config.yaml
n_layer: 8
d_model: 256
n_head: 8
n_kv_head: 4
head_dim: 32
d_mlp: 704
vocab_size: 1024
activation: "swiglu"
norm: "rmsnorm"
norm_place: "pre"
norm_eps: 1e-06
positions: "rope"
rope_base: 10000.0
rope_fraction: 1.0
qk_norm: true
attn_scale: 0.177
bias: "all"
tie_embeddings: false
parallel_block: false
init: "normal"
init_std_qkv: 0.0421
init_std_o: 0.0105
init_std_up: 0.0421
init_std_down: 0.00635
optimizer: "soap_variant"
lr: 0.00434
beta1: 0.95
beta2: 0.99
weight_decay: 0.082
lr_head: 0.00666
warmup_steps: 109
schedule: "wsd"
decay_fraction: 0.874
decay_shape: "pow"
final_lr_fraction: 0.0
batch_tokens: 32768
seq_len: 1024
doc_mask: true
z_loss: 1e-05
train_tokens: 224200000
steps: 6843
dataset: "wikipedia_en"
Each number is 500 + 40 x the weight over its row's rms, rounded and kept within 0 to 999. Layers, rows and columns count from 0. Numbers have three digits each. The size before them is the row's rms in percent of the matrix's.

# layer 5 MLP down (transposed), 704x256, rms 0.134, rows 70-141, columns 64-127
102:499467470555436477412531474465562539492541466463504491495499487549545484472498422513524433486424495488430475512524527509447542503533437430383535524459513572426499502392491513468535474491554491
107:512484469567554556500528479463565528496470520530515469372503452552469492470519443493492523496461481482483535476501510437545521531533549556514529473505458509447528436543567453469467470559532508
097:482469536452370495471499489538555490572459528506405538569455465466486484538519523508520529544569529556514501447406510560528549461576491482552571458480416448482423493510468407484447458521569490
098:544421479500522511449512549482517505463543487506495476503492569439512507466573498572461581541413469442480542555480500514436521503521584513470459548429458527457505572483500553534543460513503476
098:461492492463440477536444520507498496499560526490503535497549535470504501476518497462531503424574442469549490542539516497465481482466477462425431588468517535526453486500497540463489454439521533
096:536525520519532572499517593429465542517502511539515520468524517450561502441448496487520499514524486520516465476480510550494535478474530492515553486485551507407478494449613477511549467515558461
095:468512473494481471530512501494503464638539568514531450523535539504473507532538463507520556430530521461511530479563487452519477497537582510551503512562480442489491514574470457401532543498596567
093:509431475553490491499472505458564435466536475601455490480424505470512471474588493516546509542484517544478435465470551510527526457522494443484532522486487473480499507571484448509564480501501523
102:543444515572551481473487550540485587431480460501480544524512530508533498507460468521459519493551563404459578522448465516468470506516487503486481476479486489531497505549494547497516495542514496
100:480568517545524407493531534542497449561568445512576450456490545517462530471521558489449494543499385607514530485533487518487490489494442518549540503472498526553432454522476475522452513480467494
097:468538576505572527447517447484475529556512436468455535476496477437542497504503501469473531562519465514468492469512526499569556573504501550529469580462497455483502539473465500559484490429529408
097:482505473544440514484493568464532451486584485531542473519556529492564500517519523550509472471466487470526485539500554426455533515466481527550522555565523522525484549565524589537557480519541458
102:568433494469417480476444492514495464499537509519527520464458484488509539520511537556454579444489488517502493475550490486438501578518426469443481457517486540506571462493433515502500558577433485
093:521524456493508532511518455598547445499464489470533512550502505505421553450475486507531475484444542513544463450540462542503498520472547475490505485512504535460447452480466517427488497540527438
100:476462514492504575487511442490456482396407487472509525576450511479461527475451461470529508537516456511527490490542543485482567522549555539513458476483473529452435525515455544539578492491606496
101:481474579480528468527462499493560477448542462556552515511551475507485544528531534574545467508488481469486433431494460495457473491485424517538523490478464516485463501576505518512486498456545547
100:504515508458549462577499508544468454517528493456424469523579487558511516503559486476486499486548526500532544520543472475420489576566528479507530413459452494482555510456473520475453499583442578
099:542528464537531458524539522614471458453513514481546496506507491460555521543501474529535466448473473588454550495438531458558508577505584449486494538479518514522426508564487474558568547587601572
097:435457492568482429455517499495547466495541457509516459469483436531522629408491553437454492518538521405461502508424521506513478488509526464533522511503447454509557510495515546470427440539455482
089:510525503490522486500508541410461490507541531496510497442530525587520537472539430468491515457524468538538502459462490500603494452465551506590484506484466543452454518480533477532543445458549452
101:514487489559487464486535444428501612485411497496513491488546524551525497467438528589541498510540560480563436483477495477513535524519513549434479533514516548491575529591501527478516527505488549
102:444492524474535522542455543455487550563490528543512449456524488596500556506546488524515493500533428484526497461516471454443535534408451565538532584463512509518501546471533513505567555480477565
095:556490428453460467494553407477519525503480432517537481502477548476491507492485448544506532532571500494477483512519513469515421456515527602499465467463406532486493533529481542503525519441506456
098:470468557478526490531512486514497526496520396556441487504465510459476524492436478438506455517515488388461579579479470419480441480503510463467485589488552532507495532455480471469490491445482482
100:577451480523529525442544564511409510443486498572494448505496564530485484488470450478464575528515512526448551556581502451529486515532479510445514534545538537522555467516519560518495465548518475
096:507542417477442461503486506522546521475494475483487520469479503455543453468488431543474494457437458520471483551517489453446506500449523554480439461546496484516485531504492496447495484476482501
102:401452507511481506472497436578528487548512452527463512564530541523584470434527490545444494458487503512468639468514512471448459543466497449526486506547500468372525555545465515503497570497492479
099:592476511466468516521519563464430522570440581531441367512495485554542530579576545588542544461439475483535539482549485509509481487551495447471452416468462507551530511576480472435458545490456548
096:446474600463491488515458546520507469503559570504493476548487501491465433509543510515509473457506537469437527485500519452428456528439467465531537533509418532460507570437512501545491462535455528
098:478523553484487476455417565521504434577503574522488433462485481505482467419466460539559487469479556492490532472463463493515514510480546488545472479568518472491510582475479494473520463524504497
100:482476487485497459506498506498452508524551509493450468493481529505486541500523476500527538551534500478481557512557470505518511484464438615519432462550530474413449491443494555465517433453578583
094:574482496484524570530485542525482593520445527466470476538503478504497532408428461531467471537475447475439461500488526436514480454454531486524529504495476461468500581478506638507498470496470460
098:461596532456524470541479500487483529545495508539418486462520484436520468483475358428539476494452479438494468478506505464468512503479462409520528484461535442532514391436457590460488596411501480
099:527520528546508559465526507511448502535480480529478571519487519580548469493487493466496539525488524533575486459459406587467554510540542411523475524519468475530545470492488444502523545494481527
099:553495497509502564556521504437497531501459518512535538493538509488557484522505407562453593534476545472483496461529521511487496492504523477588491459521508484418499512535496504545487498503573513
102:455512459467450542476508480540501550478514492474484420525526459554477508492481416449458547503547512546447543441471479553503466519484501466492497437556537425473574465514463555539425555509519477
096:473477515469482484506514458484557555503496434517585470560461469458601495507406509486492476474505509499409459474464452513524571444474507530512515465462478471482461468497494488546428474535512497
101:522544451583550450494489433548548503521469457592516486500548490540488530534360473538462486600492445533476490484514487528567501470458519497503478421520528466557510468497451476404524549450501452
096:503541503494573589505472440505505476450516461402498574436519527542493510528497516464504475540515458475488433541471513449488428492504484510488487453489485567528460496512464500466540510506542546
099:526521484509467548494494529487453469469454532483520471446456494484529568454467489521536542574471547491508528462479528460556463502463595513513518575534501406508459486529509467537544511520533567
104:487474472401529433452496480471504502508544530595465501551497450495499509528524542539517535436447575503425472505524528521425522616469569582481505428490483545521493570547411484506546479461519547
108:469534548497461552514488559476531463507487516471507451547542411538549471613497526506487504549515503535515453438505538547481526462507550488552545452485493431498503544554527504497548489462502561
106:537563539492530485527541440544461571444513523537473521417523503478466502497517583516543478512527482497498457480473499462489469610504499387513542445471454526505537521498520454477571491428489527
096:466514561515468488540564499505448487464487542434486570555572548620433557454515441527507498531477502484440467557506519464484514466514466499442488595437448498479551463591468491496455462432453449
093:494502522480514504556476506541507540506507511522458434424526561531503484470463592445541468439593515450539550496491490517494481460526495476578491532501544522518505490495511467477516467441524473
099:440478487521512482461491493562509428512473495496492486453544498459446490484482525510480495494489443568510507510540525491498504514473516518481416485467499529522528447523484470524533521492551472
097:530507463432487537518520576485529505520437567436492474587552490528490499475559476473519443506522488555483451475499509497458538540493493469400532510424500533490514542438453512486635521445476457
106:532472519408475502533473474462494452436484504514419423499420504511556489603540425437521523498480508459455482501534543522463511604508449503544549514528504612500539521512473510515528550501467520
100:578497482502502434506469500522526428541506476473433525537545450463451486540498469503545462454527508457440543502525460501465550402517470420419483463535485487485453431509510486490453571470514531
098:494508469468483543534553536422533440539536503459484433467531588471510412494512491503537525444566526458495466495484519532490555508486401499554426502489508454472518516546553507489557463571563448
109:548556511535472506482539477578463499474424493497449491433484564484491498461477535431452509569562509475460501475515490489496500496451442480535478447504537479464540518498532437459477549490494418
100:522515503537442442439491505433509535490486583510536473494498519581558581554486476509477575565415504543462528558503553519418534499519542535440549458509614502550525497574496547458511473515558505
098:475472489423427473522532464459447437518513523492535503485540528437446466462547562520548510469511526506462574508503518465488509541444531528474558527547476492484454561534413522497474515479467545
103:545476439548514401467531483500518578524439544582513412591537518512530563560498516490531543467486466497504498553474494524435446498519506480523554502524452563477518439528524445438514572461485491
104:530494500462495542506515572522497500460446501509536456536529524497461514459519506509464537504478565428572472555495480499512569580490444475573513499543522521466504460478471529469435501533491521
102:474486523557552515479498558596580443539507537438534601571461535477476541534509535441517460474458473477543480467517450507528489488554532580523427497505540481521471526454451464478528509552514445
104:520552631502533497471482525537534553468492452461512505413511394546496515543500496532540483559485462518517526505467512521474589517436482467562504508543488520524467506572532517507517472485496488
105:494506548493535516517472557487535565522455510555496585522545527504448482484452560520516507389487499432528494544491502486488445557504457528444521547512516412495538535557509499468493478613475490
102:498489483504564490467524578522469535454518523509472431476504514537507474517469495502493510493523416501427409514503477542577452536519468519459522537550510579536487572483512520441499515516554351
098:508445507444488475470480515488470438477519553522598477520571459541437509513520556473483422534451435491505575493500458485516565471516511487493497528495445501484507464418442463480519549483499476
100:525479444524511520545435518479521621534513479474492486522471515473552503520397432459457451428511497406433498470440485523533509507511505569525471475544597453492522524570488462496542468486496520
101:517490550564486464469530443420541500459510479415544488449468550455519555577481556448469463501539499551502484534494484448534476476537504553511544455536509488561469533474495578508485571512539519
105:490425494472565535504463476585480490511542472511424543491575580495529516498574473513498521434479498537454544509491561521504560440493507529482552546524543467474453454556501559480520466465529471
097:512488583429571516463521515547524512462466500526527516478485528513528518468516442521477491519547561523492533495517584549515462515492555537574438552556557540425513629505523478525505558519476427
106:456415466497455502491526524460461476464541547479592469460456533510452504467543557551514481460426435459516442542496522507548518452520514428441522498531541524463492471513479456524499561498530503
105:539522520564516475504575493463458502499496526531459492503492549550503527496588519519435554515520491511478496494543476424547531530467511476552492516512474516506483494516546457488501557471403444
097:531555522538580505509538513510500493481484536443498482400515409444422446524474500547488500526467491555496491458468501492534425530592520530525561496545512493500532493514491542526516591458444596
098:550425415504493514539467538445475446471478441481552441431535509398513449536476483519447522483480475477500494527489474542516508502457467507539398544470495486475548495539498410609492456561516529
094:542400510401449466582510450462458479494520549546528451502507543489522551550530476492476542594560482479490492439465515505486462540518404469567466465511464489486459538486442507494567498486393536
097:516482513503527503546456522436566494514503477498494481518525558492461464478483540504517574517525520511551550470546557481483538512511506439465453560445478482490488490566582495567486488467516421
091:497456524396513482539469489482442560552547550492487492526529509506463551513473435464524492563549471544499465545454557578495406504505497396496549471461541506471508485526407473508510567422433497
096:560558467494473462477567427476499473530501490520500497539541498549475547451447494451503525536507488496466477554447506481507491515388486486533517516478474467499519468457508598510501484513515495
# layer 5 MLP gate, 704x256, rms 0.142, rows 71-141, columns 64-127
104:389488540486535484561437524509518506523484532583499508435487503514517491544485483468548529473454440504518412504481524478516563434462483526452477481449463472527437631533412549460482572535482478
096:469436490515558446510477486512495500517463585450510523502449432523508469438458527507530516503532394473517515438517497484452522502525449492536435526552568475464460523440459577509491607539495450
105:504559440419457489420561471460637447522491556448478457438558445514506483480485534489570424498538472478467533474477469514521493510548510436506483539520493527459523482587476470522498495478480494
110:475545468542416553408468475488509497538503497486485541510500563442478401540492525418502570450524492472540510455585499600498517487497505473571473554488517544437464507497464534542485501401532535
102:463489418454509502567452482568481541421508589518451537514432497416521526605441448533542540483499480442567560450510479539494523444442482436533461491465431468544442495474474526568529533483504516
089:512531453414529515522465595448534535403460506497467522427461524428444477518483493524523501491474463475434471476510426576500495466541515460495561548476503452433510489482451520389490496530545423
100:519483449454465467478492525524521449434526519456551479464521512539471469463515543481492474533528514465503499519483503526531548518577415505447507501408567539500468485565511504390432468523500495
108:526491472470492413527491503618497499534506455521489555499504482510459444502400484511522440465462506458448492499469487508507528505536377542535510476440483461503483483518503531478506473532530517
102:486536477533449483518496509518489482510515526498510503465445531551462566456509463456565479515526507448570568441507427511468516506541564438402388418559570516509574532492461496505446521553502511
099:543500571447483469493472420503418506545488550542478546468543529420500496470441414558471417488553514485484508452497487522481490498475510465418591528471499448525554496518476513476543534453414463
109:489526543533426489485533471570520467570511555545479468542522565541511560554479557511469497450479452433519478456544509417462564533447473529602457455410487545535504578445496513428504530514476520
104:455478496497527521444529454497447512512560502521483456482486534473445468460598528502522512505620510450586524564510593553527429544533562525477495439487468476500522478456503436485547476464514566
094:460512518447500600531485477493409500537563496584585536471556528553479530513532508493574491476466507418533484510560532595516483531554498517489510501429517509503562504523499475508463493526485497
099:518544466523525528486520494529486495420525495499495439540436561523524490463577545556500478448566524602525472530529440474463536409474526422485450560530477495470453528556501485458514496498458438
106:513463530474497504484502577489415486519482468513448500483482500483444520524498500439463493475533582466604536545462542508597535494460536471533543436493521533500511511480511492553446517453593566
097:598531533465500538483502473525433477444474528472566502519588538470510487510498527438537439473488501474543430495474480445442513472469415493536537491531484523555483425535483556462443518477482534
096:452499442500455489504508486501441515480471526523460534509482508414542530559442471472509528472491528498452508500513489449495490502511502482454501430516496477535497417544560540539515495466453494
100:514495540479532504521520529535527456478533539483427492440478489536501422501451537463336426475484595430498519495545464567440505463432502452546436542521450487446509528500429487475471544470476473
093:450501499444445568459514506549429504464516491466493554495483452540484533538426493499435547469484519500532509501588506527549459551492556489500528463435529548472471507511500522471433546471409448
099:553499466461502513471459566472454532469540560516520543515512427482498503521583496464418525487471475508569532490529494422502594510447502441463477514440516502563458522519536442545504512491472414
104:508485498576487511532557471499514533570491491533531404452480510503499501469462506427494496522531482482451544494548485428385463546493504533506475484478484594478436485468509453477542583465492498
105:539531490499554541502542509453539512510554517483545439500435532527504525509547495498521574477534491521506460471525497446520463467464470463533491478513488558527402470543381465433505493543497519
105:545514436444521453502485532568458520453483514481406438516489483525457568476430468520385505502538454467471520516525505514423430558495491486482523526501443465551517473514462520517518547500493508
097:519467541488561506432456494439527542469476455453537536510472568515460482553473529531498441513499497473458480519474448517485488469486453578470500510503540559446421512516506511441500562524471495
109:506515474494414466446546492495524480509565513519453484542472501445546531493527527508486539530465523474448544510536422457518565545545538491563496535521509452494532450452430548551497509496596540
098:519513541392494536522491423508504542505494499482488471515504587533504458510513442482459514491539479547476576510489532465484484551439528536493515494472498504506484512501500467527521444494443488
099:478502409479552553566538538492486475530463459519540466509531574512495459497489531507508529507481479521520529427461413519489471499512559442500550461581509509524482497490525537479515442507409532
096:505538519490531530464519466493525494516503513499483497507490572501480485510465534553504509530442513410434448502527555392449458579454413512535452428493511536517490428573495431465480492533422429
095:486502518489521462536462556422475474514538505463521545592535534529486508498501472490512448510499528478510538507452471541498518511587506576525498410477526455510477457542448436454443493499496565
093:478417466477501491487460512515506545515492444484454464497500481483520536506489440552491540471503497525554499558478528536544413421532531452533485511551483566528489515512557415517489573520545478
089:478506482469459506473487566546471557564571541548527501421393447482501461518517472484535533590592558487519599498587523496410492519479474568510488528469516534544491564460532436513473598491442533
094:477463489521499517519503456572506440479445546498552547551508502564554493556518470488480465574503498427468460475473464444454548497477466538499471524530417441438543499515521518511544528561416494
096:438469585537484552457453582449517543499504456485465452476423532492542534484466444527492512487458505472433517487497491513520566507505483416467447492428525456506491457459568465568513476486551469
103:536579455534513494463550501505494440529534559497490554439561524428397528519519533403496560484537478480502481427443532577489503504432480522440463536542519467478497582502496521562521540446547488
100:515559537489460503530535473460527433462484548470488453506514462550469561442512436554529497456520444439559498424513448525498439484525498502545512501491493550490536481550503467478493544577578473
094:540477443429437490552473564524573424506534513421509494523506500567488523426494482523446495495447526447571490460478488539555564548537488528467504542521498398502469558462540552458567493506543472
102:466487474490438511535509492564448476496554554537507438513450490498480462458523552478518549447470460549517523504504538541494540480456407466476487431585489554454466459460468496478522528441538525
093:537512518531488494519574542523525466519500531464521530486453517576528504497528567513513508483481546477469461528514501521485509492571551575451537517456538551513547503514500592470525591545493531
096:563537476476449502505554463521497383463489545465461505417525445519515425531426454498421480465495522535428516482499598542525491543545515531550437520531483482549506510512455549512468455519574556
111:476552522497453448458535526529508534514501505479503469527518526472574488462500516519442597592523481465456536463452493482475519414453499479512466448510508466543563552535577545486505553476535521
104:543524480451554432482473593602496445471491471500497463461536497474444503493501510503545516478607500539476546554526528438454489504475568497546568507543535483436479497484466566525477491455435528
100:517502474475408474506490485498505504497501500562514474498505531514471515496487508402470485495524497432488445573447481559489519523552484534502567491473490520471537559510589483493528464470460488
094:473475509509527516542432492572546504578471527457566547503504455441457539500465543577576469452413478478483520533539461461513467491482455544493531532566464516487454513495534535467548539574498491
091:500467511534455449500453512579574502497460512451538492484420515501558461533584460514432520539457514488518492507494479532485524481529546496488428449556517459489453439481475518517526507492526433
102:492503503517483437472475476500457479518483473463529459502483522557555493492484437450495538452506482568490473474564516505527597446459529527555491481470530522422454491523478534442500621493480435
094:520459522536429500570485568493500404527558475472443481515505465468511426577542487488514519486522565583528442532486450555453431516525538436448515541486489468491480465492570478509538527507568500
106:459473502529404548470570531470491482438534530483515487423557462520515508412476494561503514562517500510524439436567445507535502537544500413516512441492426509445442465552441499452530559530495498
105:422481492576565556531497502478562477456479522497519451506474483569529562500503494538503469491557470453488535480544588528480428440497483562505534531565517524475424500487472505556563480484569484
097:480536552502422424495519522446489512472508579455529550503500455570545460525537502463512568422486553508560474522542501491529451527475451558382526469531606481507537500552515496500498445499508483
103:534439461482480537495460511449534433515560511527525543510504456532463518438500503464502507489473465459533542516443491532571414458602539502550466458535526574428461530500499538499513471551427484
098:594491482539542517489529527497499553498529477468482519532545541472520479518520461520416540545459528487571508540500517459491508552430497484534492487431457535473531451483454500467553459552488558
099:451521479506404442493506520450443518502461521504469459490513482514498469511529575530516486513420561474552509437506515542578552519467529534472495476591534545473470428482478480544539468491519500
103:493520494468538535514487532444495464509572563472510538523436527478453556494468483494497477582520512503509468422529523524500541538524492499538525529507448509489498434482527518574507550536475474
102:488525486490456510508480484474456474454555565540494467546488482532492459499459469518512514514516506475613518510454500519545500531452510469550486535450511493523524581465486500518492477469505467
096:498536518499468503522523479537502501567533551510548494529511523491484483516494472523497526580502504569528479456511530520580496531490468527418453462469545486458496480515519575515509511433621513
108:569529497469464539544560486514498393426523459511501439484533471436464537467511549533473505503471466483544503505438500424502501476514519487455451507472553504434521524473448466501462567518514529
103:449503483429440509502525518511542522583491545467434545540547470499530519490539588519485517443497503530579454501513531515544556558507434452498527508541487437536523452468553478538522445447529437
100:450539456479496454542439399445467489464509476408422517533484473467461550413556464472559637407535457484452482461430524520548499467472467550562422498463548537470455441530581434496467556499518493
093:512510501450531494527532437474415492444483467553525511560587513532549515490578548489502465569521512514502503510482480470481535461461440517526548482504438466395588488409437512485545467488457555
099:516489501475522482500526482536447438513532504480498612528473540522364513519473478478513494499436495502492470508527464562430488521510471434497495455498426553540505525520505476534476474479565508
096:421552504447489547513485493547440472469471541532509488496401535464521498482546486452542457497538500531566514507505529498487437415530509521545533521514522461558499575512568534535492465575518432
103:482550492507551468445534533549523598522490395538466553474590582418508460505518512428513549435538475467513496541396506502492474556479542441559536496465539524498457440444549484432535440539486499
103:461498480504462517466498481488490565507534501557494456503484488489529478443439468468552527526440557497484505522492432502498519438491547474479498556540502535455430496440575613464531519457481482
105:562440540472514457564582494457450459540390540486477455481533484473482485455510477473462458502499508467460545534510484551438541602500523490503462463432533558490482518484510488501527510534496500
102:487515573515460494471539430522446539456486473499501509535543480433451504506492554502471480508459423470472517527512577409465556590557474497541498521459458496531503518458514536469497531564574504
099:545518477482471534585550588532510476504463519425532561460475521479469410498473521536504534436611528526528534472570513469499490455522519538495529490499476432445579543491469459501483536459529565
094:500469452462463476478593519560473459501521490484560471538562514502473493494529556485544529573456523472511458440461519484545487495446493563557447528516524436451487516415588415601522537499474531
103:490535566529499450535498472491443430515512564471522449583441482503538526451478543598525493482547503479522551491492515512475497466507512505599483494424462579509520519469399467566423489500534517
103:489567487507500534504519559532430495507439521394496485478526480436448492450562416425498478570507483486476506466472462529438488483542591487464501535524558489505461472555464541555486544542489522
097:519495571511484562460521479519491444550518470559484521534563560500470518482485523498464490587480472456507501510515505538511515484490518457515538502467523536515561411492488478497479495545456496
099:493439453447471479555546491517569420555480517487589521489506532420496471455493507503491460410489454513551561484518547512493533499576484506495499528527500543452498458436455512524502497513548558
# layer 5 MLP up, 704x256, rms 0.147, rows 71-141, columns 64-127
102:535490541503525448547482466472447542562505466552492430503541517569544480457474450523487449597539516576426456612477425537466505554474505478516513393572549479488524451456486481525514455476517432
092:478524475476469554526404549549475493465553535521521499519540422476426482512536586506509513543485501588443522530482551553467507519469492547463491477435501437486523602504560539478416490465523561
105:458505459449470475518558547474467518503531430458490479504431494566518491473567470548512509494524468469487507488485481480475528481518534550487552455528473488556526508500486496501494558553499509
115:483501516383474544480538522565464495477540525473506494523473503421491573428542442452502535408506478491517493493550478482498489497492585520587501579553487434490457520496471467552529451555499433
103:429493467499528518474487488498461433452506495449463502502532512532464505519506405506504509532482525429439461523457516512515509536475516566572573496440465536478537503526451499527525511474459511
089:479496522511536548489472470454517438580500514517493485539461466543508484501497478509556520521494464485550551633436484520571578443499468589504527512497541496485469443493533517466500613570485597
097:515469534474497457470539479420509419488487494449464511511568482492457460542483451484530469521531556431489495518548471460508447509570562434478520470520500469488513489420513501537531454497454541
102:585452502549409547472513426453512529452553483568457497520608463535508569447500504490430451504455515534498516509475459413447433513528414521526456481451520467465481503496533499486538428438492524
098:568471536505449491501542528478549487494467462510541513500497468519501425429503537486461499491511503501552541512507519509511499503530516556558592524486480497471485537450492482483532544458471572
093:423503488473440450461529504490584501559494509478518496414488488485487448480430479493560507488490496429498559511538485541472518440490421453515571487501503447470403467446485465485522434489524520
107:447467559526460490493461433470454520479561439520493459466507558507558502564479473517467471510456538636485474532485449497531477565390488507510448405511503494517451499517503560485452422524520475
101:632490533527506526511514439531525520528497503440518523567511514517458468501520462556443486536507479431496528502551494491480523516474499505502496518498502541529479500484456535515534466540517441
101:449468492504481488465449491508432510505477479516449503515531491515447520524524487503417605511511496502520455447545558531458489493472437516512467465467536485513479492526507530442555546413525524
099:533556554539503398506519491574484540493572451501529519491495469486491422485485564466517516531392474528510456491498559480496542481556430463550525500454567522508512481514483505525487420523447489
103:504478497558438440574462486537599558532523496515487509517452489543531472497534475526496509501486499490488508498489483546500518525451496511527503448473500556447477527434423524464485500495552541
099:449456565424476572469481504448517447518534496499430522579490454499500468495459522503500488549531441512450555541525525505497441489517485518503471478545453431456580483480506540447564530576536546
098:532518467492490496489449503477557540524483505481550534485523456581484514531431485492460456489526501426473485464540478581508507505504508458451535537439520500492499436435507493526518562491527475
102:413464541458468506545571455481418537435548611488510457508551510569498547582506557508483488543456498501491439475540521534608519516477514521547442535488511553548496484531417518528498504502451444
097:487473494430477495422538507454503535533465491455538472543505477501551514504507507452542505446468519504461487563518528530483507505494518517559510525492508502487559400492537546550603538484486536
102:447546552495508418454598442481536439512578494553512511540496439484453530504498481529459490534414476506539480450481458517505511527506531488510576488483568555507543513443470488584567476510459517
114:566519577511508563500478510463495576514450452505483494508484514515523501571422461507390499461468471467506446555492417473560433525505494500533476510539478425518499485433546487473501521494499471
101:514556531518515532541498518481540496505503551427610503473469547469539514484454523512481491512428534503549476471523480440445547528553520442534520454472564513465516536580500419443514506537531479
099:471553589457576567501419481502466447507441553528523489447547505428446458484544530444471477474515442456509541518566484444460426449487480533503534544453477470442462559500511485487545476452491471
100:433511440418549457531536442516437488506492476514499527447526556471450450491542480504573500546522530520433474449496481483483481580479513536485446460518496454456490509459524537468534530491523549
114:501537450491461511527556462504508497478530437493412605435503474472519489548498526574464542510443516478472574527553465472489570535465493523484534533458471488491449502497533535516410445429531443
098:487479491485484501529582491453502459462548460473584435524539524461511469527504536433512510475565577494514487513465514478520516537453447510504501532494608505498506465461507504469473568535504457
098:531558491479519473504478504497516505500503500503467528516400538486522523502576464457456436442473504472446490528491474467509554527474457468541534526505535453511533466465495493550566496478534564
102:483537539545570494481540576530589511513509488525470571463517617464462436491630480541481531462444477478502477533470483558544557513465469475472533512495489506528549525497395441455473501485490561
091:532506532499468542482549501532506471499508533487464478571491533544521523460543494497443413424557541491516519473411490497481551509448486481529456475547537494485557519539480498473510536634512453
101:486403403531503415503454509552476444509514538508427449522469491518496512474497580456457506519534477491480476473437563520489499508407513507450542556493501477431507497454468546462488515502500461
090:456501544496505556423493490544569527479577426537489509538514550532475451513528501493474474537520487473528464524549466502452541498523473473468502474418454419545508513477546512463548447548541413
094:543452481457509508515480531531476485432491470479498458504523487484475382493451470499499516506556462513492558500547522451531523530532516492533490452408584522581528552481490476437546560509496469
094:571496528604567480470462510531495504484447446491405477452512522532505433487518456502499455537530502509549457488514521548449476504509420605467491467507507441501479471549515577499551621414569434
099:498503482490524549497498564531499562492504485468453534518531511374488516556506482498513554490523444444428489567408505506483520525510499508538568490484539474511495457545499490525509487479519479
098:515477459537459480542545510568483570527496480540466550552446510497452412561562534532529503483542465488570492443521492459452508526522469483548494541450526518483477488576512480503450550419462487
095:416552531490515490513505521498477570489456523502501433497425583483499478486478477481501504562467502501482520473525530516462463491493548490488574519461589559504497455574502502547487495517470479
102:495477533493461485469554561520473563448545497475455480531465519563496460523526564523419518486461521544483444519524490542471508499552475544501567490474475549514479502496548519486557451509502559
094:480492460500527486563513458447498499456520515561469499498409551476475541422443445503513444511523490404475466462536518498498512521408445561459449469536493502533460420486435582495571473477444527
089:483449485589545453484523501579480568540539494476564473532486529499480488492477511561540532432592473508525527374582482490526526532497514540541534484455490499431535537539469482481489528493464541
116:507472474444559519465471383455461488538541439547524499534478488524556476448486479457442531531523614528482491546564460517537539550535524510460542473571457501560542489418456441473539499466525461
102:459489450586516481529482459498527441414492477523507507501608560503455537534452515497514557426581525431518489496450530500486507488499492568493449542482433437433498526481529512479513385507470445
102:478521487469594532547475472488549514525431493541533499484473578469493537503534509593516512524550562526484487562489544409506457435493525576470524458528450527512507497497544473517475517471451507
093:559442478538479542449480471513516554448513459507545482500452504508488467483544574459481513565516560531512573456420541539576513481498545552511556559479500485500478451454571466478494485457519488
091:517477447557535550547435502483518510468487518507541527496526543510536508464412506523518507507519426493403493507548584480497455506430481507473488624469534530555526482515453508459408560530490506
096:529476457468488520508471445458462453491465512463469403452520512466483551513528538495505515463513524585585457497477486516488520484530505539534482508474507556528566485503505482527494480540525468
090:530481562473497524525499547482471437476454588595518508467467505497490473449546581506506469534494570488509517509508495443462474471532488427442474486499506485494508547487450526484544516509511515
101:535520508528512487533585466477448467396466558476478520447462512453480435491526545413505520509431409492468570485547490572467528468552469548475470479504518433484481519572493505547494559526491485
105:565522519553528571533493554559448503485430580534480455540482531507423513491476488574419474511442488511482516479488450436514507528503488591485506510532496487482597543456513495501507499454442443
095:529496470475504490467539462513434544514582528485475491503503516447520448484494493422487521461503526551537507485494534472525420499528501497491423460404474430502472585506532543531466513540458508
113:437463390561528511500490520498506566531503539557522487481458518523549466572499484528481489499553441537508500520529503525497562422464481498500594546512528485487481506414486476483499478482527456
101:452494490561531514429389455484463482492452505558510509474493488500472541472459578532510456450386477483509504485543538503443475504533555492487439506446440454541529498489497592520446513540517541
103:517512508578483537520541409573537439569525504497495465508482507466484473542481463482457416376471501489505495492505526522488480495521444502552537602493540563511518476540491436482535489536500464
107:529568546523590453505503521513506530513480497417530521538533480492521535493502543533520472540463437497523467507492512482489498545530523522515560461481485520468440525518562541438521457439550498
100:468500445420493478505448494506515446489456445496601571387484516496483538528520505486440553482436544529416457475464479480467496496518523496467536487515524503468451539523467539452517468516555472
097:462433446454490436424524495453529488512408494496448542410507515498570575500490509518459508564547470521531510481459484497447483477477494400504470521494492467555530481545504481417444481493477470
103:439495569554510547511445489514477542477433555503532498567577471529502475457533488404515577458509498451517422501559506472521531498580492515435479462548493488449448453558523539480622439538512501
100:511511587532502497434541480569577455505451510497472514481418570511484445537457540501460490490531456455517517568498516543545533542502492429417510487466469465494502441422523511445524533468434513
099:566557559515485515463458497485546473490444472524488526541454438519472486453526506416503453456526498501545503476440499559492527551496460565525592589441490487572478530514498464496494471455567452
092:537504474495507489500547436480445533538502514480493494496438487511549511461539558506505471528549466483534483536452467480534482494504485482492509451565479518477542571529383474567442501465523537
113:495541471468479488478432553569462462502506481475500528495483584482478455577574557428480470537470471503491459563473553508523504538487490498482465571504480487495473599543439549540515478542528507
100:526506485455465468521469447528462451547534494460435521535502489412539467512482484551521489558485485509491503554481485529525488431541532571525531510513427499522490498604478477536498462522424447
103:435463409454490439477444568520512510463484513507514457444432501477548431552508532506518489501451450456487528506411509528469585472546473532466512515545550520571520486481508567518458475497510556
101:533484524491556500491498471497521495466525452441581529498485554540478536532445536553416486487548480554536415460484461526473437522527539542514535487470481502417534555510420472548445548446508448
107:535554521498482485475559447532418501500563542506502457552429494466572446490567445481525614439547453459512511564478554487524543530542535497483485473509590487568507456492492485493459499464549449
104:534506490513476473508541520496489407488486474524483492476481513527488529494460471542521498487470435498476525512466498512508484496519499491500569540489544545458509488435529459520445491512469474
098:477480537520454520532451445459550534453466545438537487510528495526505485529459540488502530429548454541478541444497526524585482509428458494441498603476452516481452448513470536438454459523424512
096:501484584462494520422493578403537508516497488525524508541485554493486527487475531531505500488485496496548456426466526578485462434462546540447565589487516492557433453561499420476468530452466518
101:506492513453518542494538476452471540566512509557515511448474502525491551481579523550537527490439607527439509591484417540403523482513528544511519454543464545484492533555472548570485541460514549
103:521524529508488490503515518500510494585514504550485512591525543499522535487482479518551474543524488593516498498521476462517476518501574476498520459531408492461509526513540530521490500546487438
098:484538498487520532541449508530487534483562527502476480504466423473476447432519485432476565493492514518471478479504512511445507535496480524541497463531469457514488531534600461545516517499457434
098:481442531541462435527475505459440444526470490421548463529531554561549442530466455477510483572451559460475451507497543486533536425523403552413507504409566541500529486480516445484518454526494436